Part of a small language model's weights: RMSNorm before and after each block, rotary positions.
Each number is 500 + 50 x the weight over its row's rms, rounded and kept within 0 to 999. Layers, rows and columns count from 0. Numbers have three digits each. The size before them is the row's rms in percent of the matrix's.

# layer 8 MLP gate, 448x160, rms 0.0802, rows 82-108, columns 0-79
100:566430529521534507553527499539489475488511401459533473469443488553449545529527488493464440550535481529570522425490443523514497489446519461468465427489498402595475552577461499401443446547452581432497519424538599602475492467565509499509519451
096:504540541514533610536554620530555437508537471570494467510506539445504442489510514401542478584626531342446503443471433487475471433506629438654439435536532432484466564503442563480472544497550503490438474519594466524459448478519517530520472505
085:495433505494529447461451471527533427541594457466472487481439548456602498483527496451504522563463551475532544427498459564468519583435576474452513522531452530517533601512547540521573500338495605554518575494458462451491492435439507527510533503
094:486484566610578478513480450457540512408466491432517500415628506471450501548483487436521466509565451428526407409457547511506419552534535574417455436468529612463530482509422390435485484453527508447460534487477566502485625514522531424504518439
097:519481432519496554552528495588502376513474484438550442542464587580563547513465527582582530546485425374572454454441469526471547482566582484506460441561548495449604494560501490523539492507530557562481478510462496511532429484543468563631482559
096:448519592543436540487407475484541505435514486559477413398568497548462497563403522586514566484506501500550447433458502469581597514388468492548548560454612374477528469535581473500477500470449501524502516501544428394545464568528516489474410500
122:532520531489548534484427549485526548479517519533457526627515562448417463469391436470502513522496542520521501452521575457531497438610494464471560551507543523495551545394546543547509420558486505469527500552453504551503477475509474480510523534
108:508431494613521469459523467470497539549501466534425470519585420565486463556414488505465439508500456515589437529399533486540528496492528553450521469495520508583492536482513455500493508548421498399505497465521479503465367438468501505575540550
091:536520500494549461498557507542521537488476531596517477522477557501506467497486454424540482492477532601426521387464522518611476479475599513496460505438465569561495478534491552449495508527499492443536553550518537498485478465464497500561451485
092:556543542468520438516565506579566472488435359452474433497489501541531507526478441474444615491449495480522482514505637515503589591517522493459481434520475484490564516492557468545476493506471488437509503486502403484498372552530488604453565461
096:555468591507567491531515505434500445448538484543547515466470484505544539487510587548447443475468459470479546438512572508526555572589465537500606541486536563501594599603536473483479404539476570559616461492501440497491532414463490499483561479
100:541490501601462519486524415526463473514546435470504426373498524592451619556511531466533422516473508481450543447515462479437528498552551654538536419447489420431584495546543537531464507565577482400463532565529557551542472548545502574489479623
101:482498467466513418403561458443414466503516446573505452472515540471556478494438541418450570422531487420525457458521575546586502530546559455485577573510442411481540574498453531564440530572483431484549488480529506462455590558519450543411456503
106:481549346545490566601436636553477418540520441534491478504563399405433507580463584497434572600461447441462497463575592547442505515506502480496462524535540449460501593535451467515500611509459547466487458420477537459469480558500502494527537475
097:472548540486526510520441532604467508554420416588537442514469488415493536504498513439481512612481520541552413550466487488435468493494536527510472578466489428488509477466583418442483570577514548469466448487527512550528441474460558501529374481
106:486528461614522491474501571554534574546478448408532479553547411470433462491468502425454483517486467494448512474471529427494523531512534556486499344500511539480455527575470547460541558472499341443445565431509501344550496551631529475410537543
091:589551588516527514518479532558536528518554579508465484480507556587447504455549449509603520489517558418468480534474554543490501592443551513490521537502512488507403563456491494478503481507449526413476511569399515521462513534518516565433527631
103:504525482399537564467585399568451534625516396482531406550582517500535596450453401437520487615515474507518528418502569592408554492449529502540524549504583508459438494445477509553420505536452481507544548428477487475459474497535472581526525460
090:483489545467536468571600531577452510507496435401549468455473604443520543518426464415374471534528512484386491434454571634535560425546518583412502517534457496505404534540512439462476534618522501457491517495475501534547630404498583449544546444
031:519496383426529536576511535590482446561450532488543463514516426450469523468488491454599533492497504514570488464529548400552524468473467531480456480551472481426542551537521470454515510511541513498510407386416555613594530453557481538507553574
107:563503525470537428443534489580498536500418547554538508438481533564434546565660454481524550472533494331530600563464468476604445519543548475469422459468473519390500470541477510441530545467558475614614523519493456512450434454453523448512462457
110:426567480510608476524485535440510446486530478466476559517533489589481539458574494484542473368487592394497516489597438543465540598503487507485470502472550503474452584552614457502487513468493554457570472498486444477530489416451485421485519505
097:439536536468458517500426581494560498504506487484551469530540545504594522503502518515579497491500548525391484484584473521477540548520389546431510562526425473452553492494493496573532541589497517446487617469562502502510469514473481492541415502
101:496551513511506559587481494570539489430518494500596504540490496419433525489627549487496515482476452407520474452552449504447549543476539524434506471418444515455597472459533481485500546549497582525526500463463439524531463460520525535516611549
101:537558432608495503521408516508408494534510426476443438463532557568479545490436448495579436534466475374551449504491487564487516520407575500453499499484568557533578544441534478484516525553525580590538420517536461432475516516454541453510592532
099:512505488491378513411481466473429528512644513495583461504500564492475486514486524494453515490547482452410508446535580550535526522360546541514486606513498528451484438575437468454489440535483543401477551498463622420482537509520504471436574530
101:514485498458450593466458454576551491560431534565545395415512465596476455501470529472395484474471520516488520457519499453504518492525588544513541569467479491518401440569564531492529563588503491554457428461408592445543486632490530512423504433
# layer 8 MLP up, 448x160, rms 0.0736, rows 82-108, columns 0-79
110:452592595587437579466530411454512609513501652496478529510545497532451537547419507590444503363495478462494492434549478534557426496485425573553490476505560547586560500467529462465491551465428468559498545515541449502502408522513510448442490574
094:394475599550555495594494588471517510537500497466482390494559460525491466413432544366481470482545437458402535510504476519526525470521524407535474447479576541552412469492562418499472468573557479472496485512436541535399469557517470492462490474
090:422509467450562511462435491531471425518509490549487543414552521540529517441511566463508482442423562430438467481486513557439440494485478450457473535518567481460414559493496500446624575458503522499370508572445585526455574540463528433449400486
092:541512549498455579494516536485448530512536555531472537527517554519503441499551503592493535493482595551522455472426545501545511423475406436630502546556420507598491527448562470441572493532484510572496490489411570545539398561442449436492458562
098:407496481502547536572496504522499495519425525562442521522547480532526533564435481473425540576550526537453491505524468531498464530478505356451533483418587523507555524540559464418438467428462546383580441521465467525447532454496390571510437450
093:497557529482503524453489512447461508500461586421578509496446507509491503507518468576426414412438504621475439481473567438465328463414531443570532622494567506469505490526448463519486577486437477507504502413549502465496442523521493529599455436
126:579490543503592561466479524500534518466483491492504421572383470493459467474491524463579468453470489482456471575523567508479471390607539491491512530532512512515478500410468537536532437594468501474524433501444458519469464457509489512483492487
114:558517434519546445537575543525480436377412541417463503536415579422469384533470477563391466439515521384459436473531624499505530499492450439442477539513493466481461438517622475483480555338489513466578484550499541490468554543482401497525481507
095:572509519472512537464503487476517506503543438499570559491463398561449536500504524590490503507462494521570595532514458396522510506579449517528465530504530454486560482449385424503421548557450505486554352457472502511424536471447467504494474518
091:448512587594572448574525497527514475469527515439386488441461552471476579507576480455479507481385431553566547527494490441539440493390497524526516501579512524430476479509509571504448490585493503531571502428443548604483456438441448544532488546
102:482576541450500577601541550457476597475542557458507440493605580561605514509476448467460610534525478557514415529484411542415519592568527493460500523569558523460503526536517516488510500501449463430490476521434463529517496565501548553479476459
097:519589438496417591503475524487546480569480524447515493527498504417539617569451519485512527430605510502519535473472477552522418457585437515539466510506578438533460554568543484493464437494500514628480472490427558564485573494439453491517506505
100:538403571471420445613493413466531548509493496453467444493481503545477416471428430532583510486452569506486448550456477529526492504551536449591449570421555519520562459618411511547563517448479611472448443510461558527444504525417526381472454492
100:556511543504530475544507461481541533548516414497404505496525459532496416535581668449554490554533449527450430544461520506422546576455425474427515526472595505523608388476630528565492539428537580492504455515527536516588489578468494451462412441
094:491529494563520426419519549482389481540460515437517576456510565480518505495480550525472537432502487410488499491531430455573550426498622496505561439491490489491449480522471557405530424433550435504458611504525552531491452422440519450456542539
122:431514485418501536526503466467489458586466509513504434399573585437541515513521492531537497476444549464477483485503397564474464533491485430454421583469535461468539502462443456523493433445531559564504374547413518571512590488438490449573521516
084:532560523463464454576556477498522437522482519467573520395530612499534513500548483495442538481535420401409456511473471534472554497464489544602417477500574467440528520503569457481502519449460498472425501472422514483476572529412528580445527479
091:527527503472621544373530519423487452526439473535451526464536495569390507568562521502454524590451444456507442530459545536451505477445462442515456477538555482425549430569541526468450539478575411511475530440466341458501464477463477596574433477
086:578544540457534494509563553462485481482505521577479466484471530535437543476544416525570569434469588534551468476557486493516571396591511479521475508473450465493416476454512476489445363390562506428593542519463509448580544537533536493556475524
029:530503396413540517566477539574494448551441518497507477510508402442481500471462485433573524513500555477538481455541529405576518477475487523481458495559433498409543547521522456474518493490505496481482423387456555604584540461557496556492565595
101:498481475457556379487421510428565516569538489537462473472561383486552428515524493483523477542539497458510541380532481429513514629497515486540542504474512615505521540492489524481592470580525515444591464511470535433480499461449356455426510520
096:408542589554506379578502450556555373553542477486538605428466510591523491500547459405496474499511597394507426465513503489522515508478471455566492412489495529490474550592491439484460439538493467537483520494465466491549441541523428493476450510
093:455534488398418590461527368500556506495526570459544500560528508548587488468543433527534458522499422523486509498407490485431597548518581523460551497602505505538456481528555472452479441420543476592456409489488523531464483476543520468534466383
102:440565388488442525486644542491504526504473577489484531438480469492458522412476495560559491498465506565440501472526501454471474453507378462493605557431500471500426524558515452509447488573465474512472523537427468376434543535442610522505487551
104:574568476496545542430555515489494601530633547420565575413424520488496579464505515585476502503603526497584378417531526524584499532437530562519532572477421546552508421652418468562520475555449501544428487587509499462559483552542434438455480512
095:495538482446528579455460516476471553532579531506561493551563414588574472510532468512514592450532469425469562456582495421512484582325545533531549500543555547535593466448507512544491509542489431494438475480552571538484522478539428498546565535
103:445589549493472435621602455541445510611468445513556558485460496551485491373491460487462565493502542555489519535438515583489475457526563570639570433500544498471449510564485546444503454520469520451448530494520493487443525584475551474533490513
# layer 8 MLP down (transposed), 448x160, rms 0.0773, rows 82-108, columns 0-79
096:400495509493444547496549428420428495406447619520529489505550521482596499576453610506477485492528499534519557434496530434507498576466484494506421441497495572585540526505486456569485528501419524532599442507491432408431462504437564487551458422
098:482450469434542465514470463597564552432527493551498537543533410476581523490444565601454505513558548564486569472469556542561628497490424481450485450519506553457505513505483515455466552485439427484506458568426469510472564481540439510457541568
088:558488482529482475447475474679543567472452541431442622608445486572482434532634423484507493517477488509512437483523503497592497451484470519450511557603525518500457466571482521496562466459449421538466504610558529411531402518461478445514500515
096:512451470511451487491489509436490464464533483505543551411497557497489502571461394487542512458668406444484465457486402543467491525456421488435472441585441576488517464470363532475481498371565562558474560553440514468443466544469480511521543573
102:490469504548451486559499591517476522499549429472527452395470529510545504486490486474560475485513521491521497529501455557435587529500459453527542444472573419456487466556545473493432478473483477485540492525451446512512555409407485566503498598
096:516527524444601487519545480495453540485509507509502446429449472460498492534456486464433473474348494506520498468536563467466441431586616480576496513454460530602476515568502488535478541390545452501584445588485515589437506472550491493500628375
165:457442461434525494500481509511526461525476515589383511455572477500594469532562542504449414509631438535411466464395486474558526502425436499535535562487510519477502515557479524393447485518466444481482450376547370485395424486468533436469578566
102:522516450494450465451496530572422469537382391437497502465615584431575433540424554438408432446513490479409496553462548485502508441476510455484529550460442472520524479515467463462458539601490489460558412528520549547514507505558502553441411550
115:510587449500358427550597527500477509499520384572508587529469381470513445559558571529422499573375507463550453533483552439524450482499432460487523497563568451563529467527486569484559557503517553526556469483527497508560498526490521527502597583
085:384412564472430475579566479477618464507483522546423540478411547537509551521461563383561436537488558447447457497529470561547470522497476476494492478516517545465496555550557461429512451397494542549553429567526589525429456515485524549508577495
092:461494443547609501427489439526471568415579596524552489482540507451552442500492444577469491498551565517508441541512482499498441450516510455476429528576449488419578515481427572500505499515466524629441526567392471443469571508507480601514529471
099:458457436446443492485488543446532500509557482543445484493481595497528498445449560436497505462506501460583550537402538548515488511390466396481457449534442544532405465486538470469531469483543487598434515373572531583575551470505548457504509518
098:506472525499525445473422512475495587489475557451564385450460419528470518379545530532512472473561476537469404521527467602563485489465449533608420496474496511523476489553536541434574450486498536510534570489487502528556516525493453470522386579
101:562502519542601521526580439479628491537454526421480470519353485460575398466463566550543485481535516468481508533488509542451509547523408550492546507528458496511535466483501443439557408468489486538454439523577490503582404503515505589557440492
091:565485552538494524530484556465505503608519518514587494607477490435478477508552345453489610455509532446477519573433469595489385462484513513531495454518517490494570498456544443472513526499468500400403468486433455424479456495467526479519584508
117:544521452517538435514393498587494548517485508429529528523478390532407445454486508504528488541543441578483512510540529416524496543499515574477499423521492536506422515538539529482567549503527425468453634494603494457521409473618492532401508472
088:486431516469557516423521540491605449515515550537519487532509570471394613455518415506416512462480532496502382450423559512518504510588359485539559486520582415498451476498515582476466476493563446505421435571549488512486549604545455542457529557
116:555549497544589598392542405522424466531512475535477609439518527431490491596482472534506577468531454482471502436521487496511532493454499556558457545481488516497426497535522548586471524459436491549491513428535491464493553471548518572510533509
093:505507612512539528441526440510438523503452533536538457490417496442535532470442577439530412523463487479477509462493603486585472463535535493479494473559460585507450459522443549473531501487478503464464590489427546414585522494494443460518462521
038:427508560559453499475597463592495545496642434566504445376481445539468515430532457419522494532494456484469527441485521559511472532531507496461543508583597515510457540422516595435508516574487551520484488479535475456476475536499471501483560605
107:558459516411630415489556542438523473458571550496498485484583445546538511576561505472488481455464410470539539538507578450499515546475562452501522541508483612480514487453532523441511513461541418506533455536408534539469503507433556460600542411
102:504481493493563490428459503463604457548569519420522498530458428510565494484506512459476531472522506369401509494467538576532582514524540567472458576516577572447521486620424468463359512461450470491612492496459495568578543533585463371481442496
094:524423513498540516573561432584506491451552409519548543438439491527436570484441556547488545474524542434506446451511520455584599435481547408535476500558546449479443576525517466473527515459422528647501504580478443461468571511440476503390532486
102:476517485412548467621540507468466587512470465455558522487542527491465469427477563558560477508464529580537544543473547616423534465499482429635481545427426521529502511494501462460479446450467516500571504484541466576475538562544491523502456495
101:461486472521518428482470473463620440605619538431457528429547567551495536448465548470364530503560496505457514548455465542485477503466517505564514472506453491508519406509546420552449480504501493522511416495454457491540508493501444475421500605
096:479555460446521560457482611462500470492459630405547450578506573555507468565484442458552569473503522465547459564577494568545480494449494514466527538465522547545595499535428510509494532409460444585500480544559571451489517480499451521492576564
090:529486463475542433528454568488486498531451579538552576447460513476515530460562431516548514584496569490460465542412508431436525490533484593550599500467544553489558533511586515588460453547500508536511473473491414431410589556478539581479488510